python train.py --n_layer=9 --d_model=64 --n_head=2 --n_kv_head=2 --head_dim=32 --d_mlp=256 --vocab_size=7944 --activation="gelu" --norm="layernorm" --norm_place="pre" --norm_eps=1e-05 --positions="learned" --qk_norm=false --attn_scale=0.177 --bias="none" --tie_embeddings=true --parallel_block=false --init="normal" --init_std_qkv=0.0207 --init_std_o=0.00489 --init_std_up=0.0207 --init_std_down=0.00489 --optimizer="soap_variant" --lr=0.00764 --beta1=0.95 --beta2=0.99 --weight_decay=0.071 --lr_head=0.00935 --grad_clip=2.0 --warmup_steps=200 --schedule="wsd" --decay_fraction=0.564 --decay_shape="linear" --final_lr_fraction=0.0 --batch_tokens=32768 --seq_len=128 --doc_mask=false --train_tokens=141100000 --steps=4307 --dataset="wikipedia_en"
Each number is 200 + 20 x the weight over its row's rms, rounded and kept within 0 to 999. Layers, rows and columns count from 0. The size before them is the row's rms in percent of the matrix's.

# up: layer 5 MLP up, 256x64, rms 0.219, rows 69-121, columns 0-63
# down: layer 5 MLP down (transposed), 256x64, rms 0.221, rows 69-120, columns 0-63
up69,106,206,198,186,215,229,186,204,198,199,199,201,225,210,196,191,180,198,244,201,216,209,195,187,215,186,207,198,200,190,194,205,208,182,188,213,193,212,191,176,188,190,184,169,190,233,160,206,205,243,184,191,274,214,170,213,190,158,183,154,213,185,206,212,189
down69,113,179,181,219,201,222,200,165,193,205,165,155,192,171,193,189,203,184,198,195,177,214,223,201,206,232,201,216,189,248,177,210,186,187,168,184,210,183,194,223,219,188,204,208,224,205,230,209,177,233,220,203,178,160,199,214,192,182,174,182,183,235,209,217,189
up70,115,245,181,184,196,201,238,222,221,176,178,217,198,218,184,242,199,238,166,213,242,196,211,183,175,245,189,197,206,199,196,228,193,212,201,186,181,214,191,181,219,213,197,172,222,198,203,166,213,202,216,166,193,192,208,204,183,185,215,180,197,169,210,198,201
down70,089,211,190,189,183,176,203,193,201,184,190,225,229,207,160,218,202,200,235,195,203,178,209,188,154,182,204,199,193,209,228,191,180,193,210,201,196,222,187,202,191,198,200,189,180,247,183,170,231,223,205,177,200,208,198,198,253,221,235,230,209,203,210,168,167
up71,119,204,182,215,207,200,216,192,198,211,183,202,206,161,184,189,208,160,194,217,164,211,205,210,188,176,187,213,238,213,197,218,204,191,203,161,230,201,204,182,185,215,194,201,234,193,237,223,214,204,206,171,179,167,182,245,213,182,218,191,169,227,212,180,233
down71,114,184,232,203,202,224,217,205,211,179,183,193,169,212,193,202,199,202,167,188,191,204,193,200,209,195,189,176,213,219,219,215,203,181,183,211,193,180,211,167,187,185,187,225,215,217,180,175,204,210,218,248,218,200,178,173,168,268,201,163,215,214,224,189,175
up72,078,188,200,172,191,182,203,198,188,193,219,205,190,171,216,208,203,210,169,194,241,194,227,215,171,181,197,237,179,201,228,210,211,224,230,195,199,198,169,175,202,227,171,198,176,210,219,173,235,169,213,159,207,227,196,166,164,213,198,180,204,199,216,202,202
down72,081,214,187,204,231,194,198,217,206,180,198,184,197,181,152,154,203,194,226,177,198,194,173,183,201,245,197,163,191,220,199,168,229,166,187,207,206,206,224,224,191,184,202,218,166,179,183,235,168,194,197,214,208,179,213,195,201,170,175,193,213,210,185,192,204
up73,096,242,203,191,198,191,228,159,195,185,190,213,241,187,188,218,180,182,176,212,224,197,226,174,212,218,165,190,193,176,195,165,239,211,204,155,197,185,192,201,201,206,171,203,219,201,219,204,189,208,218,181,235,202,242,203,194,198,187,193,232,212,185,208,203
down73,087,199,188,213,210,160,198,217,233,214,152,197,223,154,186,217,219,186,177,178,184,200,197,220,150,189,196,203,195,191,188,200,192,229,228,180,209,211,227,224,199,208,233,205,220,224,195,154,191,211,182,172,216,187,219,217,196,215,223,191,198,199,186,208,207
up74,101,172,202,178,167,211,188,217,195,200,191,203,212,196,185,203,205,179,199,179,197,188,207,188,175,190,152,192,254,180,249,174,184,192,198,226,200,234,177,217,160,192,191,199,211,195,212,222,203,218,209,195,222,226,179,214,227,218,198,207,236,200,229,183,199
down74,109,202,203,229,226,230,194,194,221,225,177,201,212,207,189,169,189,180,210,217,225,197,227,218,166,218,208,175,190,189,206,184,243,194,226,158,188,179,201,216,206,227,190,207,213,202,216,161,214,173,205,214,206,202,241,168,197,173,216,192,205,200,178,236,183
up75,111,181,192,181,209,173,225,182,205,183,153,207,213,210,212,183,172,216,249,171,212,185,218,176,210,174,168,225,179,221,242,180,211,190,195,223,167,195,197,194,198,204,200,209,211,181,185,211,207,240,222,196,198,180,190,213,188,200,198,185,211,174,195,158,188
down75,101,217,204,191,201,204,176,199,217,158,171,208,218,229,174,207,201,209,176,239,215,181,169,172,206,190,209,182,223,167,177,213,215,221,222,189,186,199,203,231,191,192,182,223,193,199,199,206,195,207,233,191,218,188,212,220,222,186,246,208,190,177,187,174,153
up76,117,192,176,179,211,163,214,219,182,184,188,206,188,219,202,188,206,239,186,197,205,189,258,233,194,181,199,186,209,171,186,187,180,222,189,181,208,223,211,224,201,182,213,190,176,223,188,225,212,219,222,176,177,204,216,178,216,217,176,220,183,249,193,198,224
down76,118,210,198,212,182,197,195,179,213,218,229,204,195,195,186,188,205,221,225,192,189,166,219,206,193,183,180,188,160,201,187,212,182,201,155,215,220,167,195,227,196,184,215,204,200,207,172,191,201,193,234,218,226,204,191,177,206,213,254,254,222,177,217,217,180
up77,094,191,189,194,183,207,206,173,209,205,181,190,199,139,225,214,186,245,178,225,189,190,203,243,208,179,188,213,249,180,219,239,197,208,177,223,205,215,215,203,196,158,225,211,204,191,230,213,175,201,206,180,187,191,193,203,218,225,188,198,176,193,198,200,197
down77,084,193,209,214,170,179,182,200,198,219,218,193,173,225,223,188,216,168,210,181,209,235,198,183,203,222,196,212,166,200,184,186,209,197,205,201,200,187,191,213,206,202,198,233,181,190,176,161,176,177,198,205,191,186,183,200,184,167,133,153,177,200,174,199,202
up78,129,188,183,191,212,216,216,213,212,201,181,209,199,177,175,187,217,206,193,205,182,165,201,222,171,180,212,207,231,219,155,187,201,228,195,160,216,184,198,201,226,229,244,208,217,208,184,209,221,236,211,216,214,207,230,177,200,227,228,212,156,214,188,188,198
down78,143,206,208,153,190,198,209,195,185,180,156,193,187,188,237,206,213,179,221,214,174,202,214,213,198,199,154,222,176,199,203,201,198,166,167,234,186,202,203,208,199,175,179,182,201,202,187,199,222,192,216,186,241,200,208,203,204,202,195,189,176,228,189,225,256
up79,101,196,203,186,200,209,222,204,195,165,250,219,221,179,217,162,201,167,224,208,188,198,208,211,199,179,198,215,193,191,185,212,230,206,222,194,204,230,194,195,197,197,194,220,215,201,169,180,193,221,225,188,205,247,172,211,197,200,192,184,211,190,226,138,231
down79,108,201,185,189,225,179,241,225,179,180,200,200,195,215,157,210,189,211,198,201,212,195,185,173,198,202,202,220,196,179,184,200,210,196,185,160,248,238,198,191,188,196,168,188,190,169,155,234,195,194,214,214,196,211,166,219,186,199,171,214,219,199,186,196,167
up80,097,210,203,182,218,216,215,206,231,195,173,200,240,228,197,184,195,243,209,172,165,175,186,203,177,183,205,208,217,188,195,235,244,191,213,219,200,193,215,178,178,184,193,212,210,228,151,191,236,200,206,181,226,207,184,197,191,167,192,188,209,207,206,225,192
down80,092,189,194,182,196,240,233,184,227,224,218,187,223,200,183,197,194,171,189,212,192,208,186,205,225,197,168,185,218,214,210,180,206,181,201,227,211,190,202,196,220,144,161,234,226,176,222,204,164,165,213,202,194,215,175,186,188,216,205,191,227,198,184,200,221
up81,125,183,192,189,224,182,214,241,198,180,196,178,199,201,182,237,174,209,157,233,196,156,202,210,205,203,182,190,203,205,195,238,196,184,200,208,213,234,217,199,172,230,217,174,210,221,183,185,196,199,175,186,199,186,217,159,221,204,149,198,211,203,215,205,204
down81,124,183,237,208,212,197,204,161,172,179,184,182,226,193,195,211,180,214,205,171,194,170,230,157,198,229,189,178,228,176,196,224,223,197,224,210,183,226,173,188,231,181,216,194,181,183,208,206,203,170,194,203,186,215,196,183,182,192,188,231,181,232,229,211,189
up82,116,211,221,190,213,211,178,213,193,197,179,183,223,215,163,216,179,215,203,186,180,220,238,194,202,162,228,204,229,170,194,184,203,188,211,222,171,128,212,213,198,181,211,187,204,203,218,222,216,211,179,209,195,192,229,208,210,224,197,182,192,186,216,164,199
down82,132,198,205,218,180,217,203,171,194,226,179,178,211,204,206,192,205,218,201,222,161,209,214,182,240,225,199,194,197,205,200,188,241,188,180,168,183,170,178,222,169,213,187,181,243,204,204,209,185,231,246,176,182,192,191,223,179,197,209,190,215,229,189,179,185
up83,113,151,253,187,199,201,167,180,228,207,185,223,187,176,185,236,190,202,200,232,203,211,212,202,172,202,181,188,206,226,188,208,224,207,195,217,207,176,215,192,199,182,187,186,231,195,184,205,197,163,219,205,182,194,185,200,236,182,226,190,186,217,156,186,206
down83,116,229,223,167,208,218,201,207,159,212,240,202,211,265,216,190,184,203,179,192,218,194,197,229,169,197,209,219,212,169,182,176,200,205,212,196,176,218,198,236,207,210,190,173,214,195,215,208,190,212,174,181,225,212,197,223,167,194,217,193,221,181,185,215,195
up84,100,201,232,187,184,210,182,182,205,214,212,215,172,196,178,171,201,216,193,221,201,219,229,173,213,194,235,204,208,199,192,175,212,227,224,203,170,201,176,173,187,254,216,222,201,224,196,184,193,173,232,197,236,229,206,225,169,218,180,202,179,209,199,178,193
down84,099,222,184,203,217,189,186,234,203,174,217,181,187,219,234,235,207,185,208,196,202,190,209,202,199,215,144,201,215,191,231,213,183,187,208,198,205,228,209,252,176,202,206,193,201,218,204,219,230,222,176,177,201,181,221,202,227,162,203,208,214,165,210,227,213
up85,080,179,221,178,173,217,227,172,217,182,215,220,198,229,192,197,192,174,212,210,197,184,218,207,201,205,227,180,218,244,229,175,232,164,182,203,185,214,209,212,204,243,167,193,196,210,177,201,193,221,233,191,193,166,198,181,193,209,203,183,193,194,175,168,226
down85,080,200,197,199,215,215,199,224,199,177,152,174,216,233,171,176,187,210,179,202,228,177,196,217,233,202,192,173,203,177,191,189,197,193,216,217,221,211,232,207,211,161,178,197,184,165,204,199,162,224,158,209,174,170,191,180,196,194,180,200,218,218,196,215,215
up86,106,193,200,197,170,205,172,240,206,193,197,206,197,192,197,186,216,228,208,185,207,195,186,183,227,182,172,155,233,188,225,207,209,194,206,200,210,217,187,212,223,216,171,195,230,216,207,219,229,234,190,188,187,209,163,207,216,165,224,205,168,173,209,178,244
down86,113,237,217,181,221,209,221,176,175,220,222,203,195,166,166,215,219,203,204,252,210,197,254,217,181,204,205,215,221,189,196,198,179,195,192,218,210,180,192,225,159,205,220,189,174,205,170,216,177,195,209,208,214,196,198,216,185,219,174,201,223,201,191,196,166
up87,087,217,246,201,176,212,185,177,152,170,232,213,241,190,184,172,203,211,209,213,214,190,201,200,168,180,222,205,211,209,202,198,223,198,177,222,207,210,197,221,177,166,190,234,224,175,189,202,178,171,207,196,192,187,197,198,217,227,176,196,167,226,207,213,194
down87,081,150,220,196,228,175,197,231,223,175,221,186,188,208,198,188,196,206,205,202,207,210,212,186,176,217,206,210,223,195,189,239,180,199,188,186,197,222,197,204,190,203,184,213,226,145,232,222,179,174,233,189,157,216,180,184,218,209,236,212,202,204,204,213,198
up88,097,202,208,207,235,199,206,166,216,194,188,216,208,211,191,197,186,185,168,221,178,172,206,228,216,204,223,238,227,221,195,230,178,212,189,159,238,198,212,200,204,157,193,203,234,199,172,201,211,221,168,195,199,216,233,197,175,208,170,212,193,219,220,209,217
down88,111,204,193,228,181,214,181,199,206,226,189,168,166,195,170,218,231,213,222,196,207,212,207,244,201,210,199,158,189,219,210,182,158,183,228,213,196,230,197,210,233,244,180,202,202,211,226,199,187,198,219,187,191,181,202,196,170,229,180,168,182,192,200,205,203
up89,100,221,193,201,193,166,213,225,153,153,197,197,211,203,164,180,230,213,173,193,243,195,214,188,209,177,192,206,200,204,210,212,195,224,244,217,234,216,213,202,199,172,197,192,230,190,184,205,163,200,176,221,213,201,172,191,193,210,168,203,202,205,210,208,218
down89,106,181,186,223,212,139,211,239,195,198,194,229,232,211,178,216,220,196,199,200,178,211,239,211,174,222,220,186,167,210,198,201,206,188,188,194,224,173,228,196,178,219,180,158,200,171,201,205,213,199,211,206,197,178,206,178,182,187,158,193,219,214,196,205,202
up90,105,178,177,155,198,236,200,219,166,171,178,197,190,170,211,209,198,205,222,170,230,210,215,226,220,227,219,214,200,192,194,210,227,209,165,191,195,229,215,195,202,197,188,208,203,214,203,203,227,223,198,175,207,219,205,172,207,203,177,167,196,187,189,146,220
down90,117,229,218,200,192,209,208,175,193,194,192,224,207,208,160,174,198,225,191,197,149,196,185,183,205,162,183,162,170,218,187,218,198,194,220,221,167,179,205,173,167,229,205,184,208,212,196,195,168,181,207,188,174,222,192,192,214,167,229,213,193,212,193,210,177
up91,105,200,199,203,198,210,200,185,211,210,201,177,218,188,209,195,209,205,226,216,184,194,209,211,182,178,199,214,235,184,188,160,203,193,242,197,209,187,201,192,196,214,237,197,204,192,159,197,220,232,191,170,215,205,218,212,145,204,220,170,180,182,194,157,149
down91,106,211,198,212,203,198,189,267,249,194,196,244,203,189,195,218,218,218,206,201,212,177,174,200,217,219,208,235,202,221,183,198,234,193,205,183,201,217,196,222,187,213,195,200,230,184,203,190,197,193,222,182,230,178,199,207,166,198,236,244,198,214,190,197,214
up92,105,200,212,181,186,215,172,218,182,210,207,197,231,180,229,224,165,221,181,234,183,198,178,162,230,212,184,134,205,206,199,184,176,188,209,200,202,228,200,179,190,194,190,193,218,210,184,192,191,210,214,205,214,230,196,193,205,189,223,187,244,171,222,194,202
down92,102,207,182,184,194,171,191,222,189,188,225,200,190,206,209,198,234,216,191,187,198,192,210,205,235,189,197,218,178,219,231,192,151,204,167,255,210,227,223,221,163,187,215,192,175,200,202,197,174,215,214,186,228,223,194,180,207,217,184,209,215,216,187,163,224
up93,079,212,164,224,192,209,180,192,194,181,193,244,157,179,222,194,162,210,179,251,203,185,171,214,221,184,202,191,205,201,216,206,193,178,218,222,236,210,227,211,197,232,201,197,204,203,189,195,187,204,227,184,169,206,185,219,193,215,224,232,182,200,168,193,212
down93,078,204,209,188,213,239,196,197,204,224,211,164,212,216,218,160,190,201,202,156,191,165,208,193,168,211,180,221,203,174,183,231,225,180,200,213,184,172,190,175,191,209,204,226,159,206,202,149,226,199,203,198,203,214,186,180,239,194,198,223,207,201,194,211,205
up94,111,168,247,228,148,206,189,222,206,222,208,259,199,197,182,213,179,207,206,209,212,195,196,229,199,183,229,230,206,209,182,194,186,212,197,201,203,196,192,207,171,192,183,170,209,182,206,207,217,194,185,204,193,180,201,203,153,177,208,175,206,223,175,228,210
down94,126,197,210,183,244,212,210,203,175,194,215,204,218,225,227,210,207,204,189,193,198,224,228,189,195,227,208,177,185,200,210,214,213,206,215,238,218,221,222,198,231,236,246,215,245,215,216,204,206,240,201,192,207,215,209,190,230,218,206,242,218,205,223,218,209
up95,107,173,219,197,217,219,194,223,184,206,200,195,195,202,165,219,190,218,185,207,189,169,214,158,212,166,207,201,193,187,188,226,244,218,202,216,198,234,239,175,177,169,188,220,207,203,186,204,185,213,199,240,185,206,178,199,253,215,212,191,228,194,197,185,215
down95,110,222,234,197,184,175,155,245,176,198,186,180,186,222,223,210,203,195,208,201,203,206,198,223,244,207,196,186,209,245,201,205,208,204,192,211,191,153,196,183,166,167,206,207,191,191,191,170,206,194,214,180,193,226,197,203,183,181,178,177,237,218,194,202,216
up96,096,146,238,192,196,189,223,246,221,186,175,219,189,185,205,216,223,180,186,184,197,221,208,181,191,213,164,172,197,179,213,159,207,201,219,184,216,217,176,187,208,226,189,206,214,220,191,198,193,219,220,170,204,213,229,198,210,190,204,238,200,202,179,214,225
down96,084,166,195,187,212,175,252,220,226,221,234,177,221,179,188,202,219,179,185,191,219,198,169,194,216,208,181,212,244,177,186,208,192,219,162,186,187,180,201,210,205,201,181,228,207,186,246,185,198,209,201,194,187,202,191,190,212,161,206,202,223,211,177,175,197
up97,088,252,176,199,210,178,163,211,189,204,190,196,226,194,176,200,186,201,171,215,194,206,188,213,184,202,182,178,167,199,173,180,187,162,217,217,217,176,201,210,219,225,201,197,213,222,229,249,226,192,229,222,179,198,220,177,231,179,215,202,220,202,192,192,201
down97,094,190,175,229,185,191,187,203,211,219,197,160,166,222,227,202,197,196,182,208,193,238,180,180,199,216,200,229,220,166,199,188,179,187,207,219,201,134,191,208,172,221,236,207,205,192,212,187,206,191,220,197,219,202,173,197,212,174,193,202,249,213,206,200,189
up98,105,215,213,187,176,185,193,236,213,194,182,201,191,188,220,208,225,147,169,230,154,199,203,227,205,207,196,212,190,186,208,204,192,240,216,190,197,229,200,185,182,177,217,199,206,194,180,187,223,223,239,168,205,208,216,178,219,204,207,174,222,194,217,193,159
down98,100,171,221,192,198,214,192,181,209,207,212,226,214,236,194,202,190,251,177,182,236,203,200,165,154,188,225,192,208,189,150,204,214,156,203,209,198,195,194,184,219,199,201,204,202,208,212,196,197,173,196,232,189,197,194,200,186,173,177,233,216,163,191,206,212
up99,101,209,174,195,221,202,197,187,189,192,193,170,178,171,216,235,203,163,169,236,197,209,231,209,234,194,215,195,207,197,194,196,157,181,227,186,203,185,204,181,153,236,195,198,195,218,214,221,223,211,190,197,197,226,178,206,213,193,186,238,180,190,217,206,168
down99,080,215,212,212,201,219,181,206,208,174,187,194,192,197,172,181,181,186,203,188,185,199,188,154,184,206,189,154,174,172,221,214,225,197,192,187,169,274,215,194,223,177,201,206,211,196,186,166,212,194,192,179,214,201,192,212,187,218,239,208,191,183,206,182,185
up100,104,191,198,202,182,193,210,187,207,198,186,224,182,207,212,201,222,229,195,176,190,194,210,214,189,152,189,199,183,150,206,169,209,201,218,220,169,224,182,201,209,166,186,174,224,206,192,188,245,183,229,242,195,213,163,206,174,196,194,206,235,219,202,217,184
down100,101,188,228,224,199,255,213,191,230,187,221,215,194,226,203,231,203,182,194,165,211,212,208,193,176,207,218,195,189,204,177,221,193,196,177,192,211,188,233,209,202,181,159,209,194,206,188,210,199,177,172,217,198,190,237,187,241,210,226,245,206,206,191,229,211
up101,094,197,176,200,166,185,151,199,203,224,201,209,212,200,175,173,194,160,218,207,184,263,162,203,201,162,178,195,191,209,190,195,229,177,182,189,193,203,219,174,217,220,210,189,201,223,187,217,205,214,212,189,220,176,195,235,190,189,220,193,205,225,199,208,187
down101,086,196,162,198,186,175,218,219,236,203,221,184,193,215,183,196,212,199,182,206,219,224,219,179,159,221,152,222,182,212,190,217,159,220,179,179,206,199,221,224,214,189,182,189,192,192,220,190,231,184,206,195,221,212,177,186,198,223,180,195,207,157,187,179,225
up102,099,219,214,206,171,189,153,218,206,180,183,216,231,175,207,189,198,184,176,165,127,228,194,207,196,171,219,187,191,191,195,200,214,219,194,186,199,185,196,190,195,185,233,212,186,174,212,198,217,200,249,192,208,228,208,223,206,212,218,194,206,218,207,183,192
down102,096,177,204,188,164,264,210,186,200,204,203,190,239,214,203,175,174,169,206,214,196,234,226,162,200,210,201,215,223,175,218,197,214,211,209,170,227,196,172,208,206,204,188,195,185,190,225,199,185,194,207,217,171,210,198,174,182,222,170,200,221,170,210,211,209
up103,083,182,187,171,193,207,193,167,157,227,203,165,196,197,219,199,204,220,180,205,201,208,222,206,191,194,234,142,212,193,180,213,204,181,194,177,201,203,199,192,199,198,167,190,215,208,213,218,209,186,196,231,176,205,242,237,186,174,173,230,165,213,214,195,204
down103,083,238,209,193,194,207,199,177,255,203,194,209,218,187,161,238,188,199,204,211,179,174,196,154,161,230,199,219,190,152,215,228,213,198,207,202,216,198,172,203,196,187,219,204,215,215,189,178,176,171,219,217,202,184,218,182,196,208,214,210,214,185,198,181,192
up104,092,205,248,212,211,185,185,224,214,206,194,201,232,184,179,204,194,226,148,189,205,174,180,200,197,188,159,220,176,211,212,202,154,185,191,196,176,210,191,180,209,189,223,202,204,211,212,217,189,179,202,200,197,203,160,211,224,225,185,225,209,235,172,189,172
down104,075,185,195,221,223,230,195,194,194,190,192,187,239,194,164,187,197,193,239,209,176,208,199,227,210,230,197,195,186,202,250,186,237,167,208,190,188,225,213,215,199,206,214,206,181,160,182,213,180,216,170,172,202,198,214,214,200,194,187,160,196,173,200,235,197
up105,102,195,186,156,189,191,196,202,180,193,180,188,185,201,184,223,163,196,208,183,209,204,210,212,191,195,184,180,191,230,210,171,198,249,194,259,206,221,239,198,263,190,184,188,205,195,196,205,186,204,164,211,191,218,190,216,207,199,187,185,232,197,198,186,189
down105,107,181,171,234,193,229,229,227,195,212,190,183,192,210,170,200,214,213,193,180,207,149,190,167,166,218,180,189,221,188,211,213,176,204,172,211,218,243,215,181,247,192,176,224,189,193,214,210,210,176,229,197,214,198,199,199,215,198,219,177,207,195,212,209,220
up106,105,199,226,190,189,176,182,182,204,190,218,199,215,195,183,139,206,164,182,214,158,192,216,211,221,202,216,164,203,185,206,197,205,219,215,223,204,200,167,204,192,226,196,179,195,165,232,228,231,207,195,243,218,227,201,190,203,215,186,184,198,210,216,218,222
down106,099,213,186,219,191,182,173,214,204,191,199,193,196,210,162,164,215,178,199,218,203,204,204,186,176,215,205,189,193,173,178,240,201,167,229,206,226,225,220,201,189,180,194,187,166,185,200,196,199,163,230,220,247,232,222,221,200,210,235,205,200,180,204,167,201
up107,122,162,220,189,214,199,217,206,186,196,186,202,195,209,204,207,179,171,213,167,200,189,241,236,192,209,185,240,204,174,192,197,196,183,197,186,192,230,163,209,192,208,161,174,230,157,180,197,200,201,205,202,208,195,189,221,192,144,213,190,201,206,161,204,203
down107,114,180,188,190,173,202,213,179,185,205,203,179,187,174,209,183,205,233,166,163,218,203,200,186,246,178,201,180,216,175,189,189,181,241,181,202,200,190,189,207,197,194,189,170,229,236,235,207,204,184,187,170,167,223,183,220,208,196,228,176,178,212,221,212,202
up108,091,221,193,189,225,190,208,221,223,202,216,205,218,210,221,206,175,224,232,203,180,167,194,172,211,181,173,191,196,189,208,204,219,214,200,213,211,180,157,192,217,203,210,145,224,205,179,196,198,214,226,171,200,203,235,202,180,201,236,177,211,196,239,233,177
down108,086,197,186,227,219,235,202,202,175,220,203,189,165,213,162,170,221,218,222,178,194,185,236,190,199,196,184,213,229,196,209,159,178,180,185,213,224,188,213,208,192,193,210,166,192,192,200,189,182,194,202,207,222,227,164,177,211,232,171,210,194,203,210,153,200
up109,087,211,172,164,214,200,220,163,180,213,201,190,186,231,185,215,193,162,206,225,167,171,192,188,195,240,189,172,197,201,189,208,188,198,189,223,180,208,197,181,196,227,197,199,201,200,232,180,223,217,180,164,222,234,213,166,209,208,217,219,207,193,200,243,208
down109,076,180,190,226,230,224,205,177,195,196,204,217,214,215,200,175,213,223,220,212,198,186,188,170,167,191,193,174,179,193,226,181,225,155,198,196,208,215,223,245,200,221,216,224,201,223,184,236,211,185,189,211,227,204,201,191,222,192,227,162,236,184,184,187,191
up110,086,218,196,200,174,208,202,178,178,213,198,202,203,191,202,227,225,183,176,227,194,211,167,222,211,226,177,170,193,204,195,190,198,249,196,208,171,201,227,154,192,177,247,226,220,204,188,218,200,191,179,198,208,201,188,202,221,171,170,197,229,226,230,188,209
down110,094,214,209,240,208,222,199,219,210,234,196,210,147,221,197,165,207,202,202,174,236,215,189,195,193,215,206,208,258,203,213,188,214,187,214,195,217,173,214,230,224,190,187,231,183,190,242,210,196,193,199,221,193,205,218,181,220,211,197,188,217,195,217,234,199
up111,104,226,223,199,236,233,198,196,191,194,190,200,202,210,143,208,181,192,194,181,221,202,200,177,174,192,192,179,223,218,156,237,203,178,223,200,186,213,202,184,230,232,216,189,208,199,253,193,199,213,201,185,181,190,220,201,201,190,197,161,213,198,171,212,190
down111,097,174,165,220,215,192,220,187,188,191,215,186,222,220,218,192,172,216,174,218,208,194,206,185,209,201,175,220,183,170,231,204,162,218,204,174,209,232,215,209,188,166,172,176,196,201,219,208,224,192,196,202,212,215,148,226,197,212,246,216,189,184,217,198,185
up112,088,169,224,190,186,221,211,243,181,194,216,190,208,249,172,215,221,221,176,226,208,204,205,222,202,217,216,173,196,236,186,220,169,208,218,194,182,167,203,203,179,200,220,177,192,220,191,200,208,196,157,204,225,177,209,196,167,216,196,185,217,204,192,195,236
down112,089,204,220,206,160,197,199,254,194,191,191,210,218,195,206,179,206,168,238,210,198,187,184,188,170,224,184,183,221,222,194,157,222,207,187,169,190,180,214,226,200,205,221,236,194,187,205,158,203,191,182,214,203,189,207,188,207,177,209,196,214,160,232,219,200
up113,096,182,160,195,210,170,200,175,221,233,159,225,253,203,206,216,212,160,193,200,179,200,168,208,195,225,178,177,173,189,222,213,204,213,206,240,204,181,199,203,163,223,181,181,209,207,198,209,203,189,211,219,173,212,209,211,213,186,188,210,230,217,207,191,198
down113,092,179,214,236,198,205,170,183,187,221,215,178,203,238,194,209,195,166,190,206,190,185,189,193,195,193,181,225,202,151,186,192,201,196,191,238,184,160,183,216,193,171,196,175,201,218,175,186,206,156,192,202,211,219,181,220,213,197,175,213,201,243,218,209,168
up114,113,159,227,175,225,190,172,208,194,185,168,207,209,215,222,178,196,194,230,203,195,191,236,213,173,198,209,222,190,221,216,191,185,129,215,191,197,194,194,186,211,234,197,170,189,190,211,185,227,230,193,176,181,212,187,214,201,224,222,201,222,189,189,213,192
down114,107,194,148,171,190,195,200,204,185,235,191,174,146,211,202,171,206,203,193,190,191,227,171,225,218,189,211,200,218,211,207,202,187,199,196,202,165,178,190,173,207,225,228,232,181,202,220,204,214,208,223,214,202,220,193,202,197,233,194,168,210,216,218,194,154
up115,095,171,256,190,142,197,196,208,192,190,198,189,208,213,208,225,180,200,202,157,177,214,219,227,172,171,191,214,185,204,191,207,180,183,189,197,192,181,199,192,205,202,199,209,254,227,211,178,219,210,170,217,210,187,198,196,212,213,172,208,208,211,234,220,199
down115,086,183,194,210,184,219,188,180,206,217,186,158,193,175,215,127,187,197,205,228,203,234,198,177,184,181,203,192,207,186,196,171,189,215,186,217,173,169,174,193,208,239,201,221,194,178,196,185,191,205,198,205,211,203,167,203,242,183,210,209,226,209,215,197,183
up116,114,220,213,172,187,166,162,197,212,206,176,201,228,216,183,193,232,209,179,191,198,217,211,188,172,168,170,192,207,172,216,226,245,181,221,188,198,204,229,221,176,233,206,174,236,203,208,208,178,208,209,222,223,174,209,217,219,192,188,199,220,203,218,208,224
down116,122,185,226,178,208,166,231,201,212,219,197,202,165,168,219,201,185,232,218,222,205,208,215,202,220,211,208,184,158,233,203,178,157,176,191,210,217,207,206,164,204,194,224,227,169,220,165,223,202,218,199,207,222,220,186,197,180,212,206,215,175,186,223,204,198
up117,078,188,188,169,166,212,180,226,193,224,180,193,193,197,161,199,199,198,195,203,211,209,228,178,182,211,208,178,215,177,161,214,209,191,213,219,188,191,208,168,195,210,192,160,246,171,208,214,238,202,185,220,195,221,174,197,207,172,186,164,225,212,231,189,191
down117,099,209,201,222,240,196,219,212,215,185,204,202,191,210,231,197,200,200,195,216,222,197,189,206,214,205,210,219,202,236,260,237,220,181,188,187,213,211,191,207,205,202,198,224,189,199,232,219,191,192,223,218,213,195,244,190,202,188,198,255,207,176,151,215,212
up118,106,199,202,216,217,154,181,218,203,203,193,223,192,193,190,212,184,212,187,216,178,195,240,220,154,165,165,189,209,216,196,211,208,206,200,219,220,176,210,178,199,210,191,210,206,229,203,220,196,205,173,235,236,240,203,221,186,204,184,178,235,210,161,197,195
down118,102,181,206,201,178,186,194,210,204,178,216,202,222,195,180,205,169,160,202,227,198,226,216,204,222,222,184,188,218,200,210,192,185,208,184,191,209,203,218,257,196,181,157,168,188,162,152,229,213,193,201,169,199,208,174,216,182,210,223,191,199,192,194,224,223
up119,101,174,196,180,209,212,178,194,192,217,147,182,173,147,189,206,221,203,211,208,203,199,202,240,190,206,200,180,199,190,215,205,239,192,179,188,180,177,205,170,183,211,220,206,189,214,150,218,210,200,198,185,194,196,180,191,237,191,239,202,194,238,199,208,206
down119,111,220,158,192,163,224,234,215,215,214,193,207,224,192,172,201,207,204,208,202,195,226,194,166,227,211,165,206,208,210,199,179,172,200,235,175,213,209,242,217,174,212,212,186,174,231,215,200,218,206,222,225,208,172,191,204,196,185,184,209,201,175,174,233,189
up120,103,220,214,199,181,203,193,221,200,198,166,223,205,223,168,232,223,192,193,177,176,189,188,214,183,204,222,194,220,209,190,197,181,194,204,211,214,202,177,161,221,226,223,181,217,193,186,122,185,184,213,203,209,192,202,216,200,215,216,233,196,224,200,206,161
down120,103,226,215,180,199,183,223,205,183,247,201,224,203,191,234,216,214,188,189,198,177,211,217,200,249,209,214,210,179,156,216,175,199,191,190,187,217,180,217,181,197,216,179,262,178,164,204,236,203,198,200,208,191,176,198,194,174,194,189,198,205,187,181,198,206
up121,100,200,225,197,191,190,169,223,172,159,215,194,214,207,199,161,222,178,206,201,182,156,196,225,180,214,196,201,207,193,198,198,227,184,217,209,199,205,191,217,170,184,186,201,206,243,219,222,213,202,229,165,228,232,211,200,178,187,212,183,223,168,181,230,216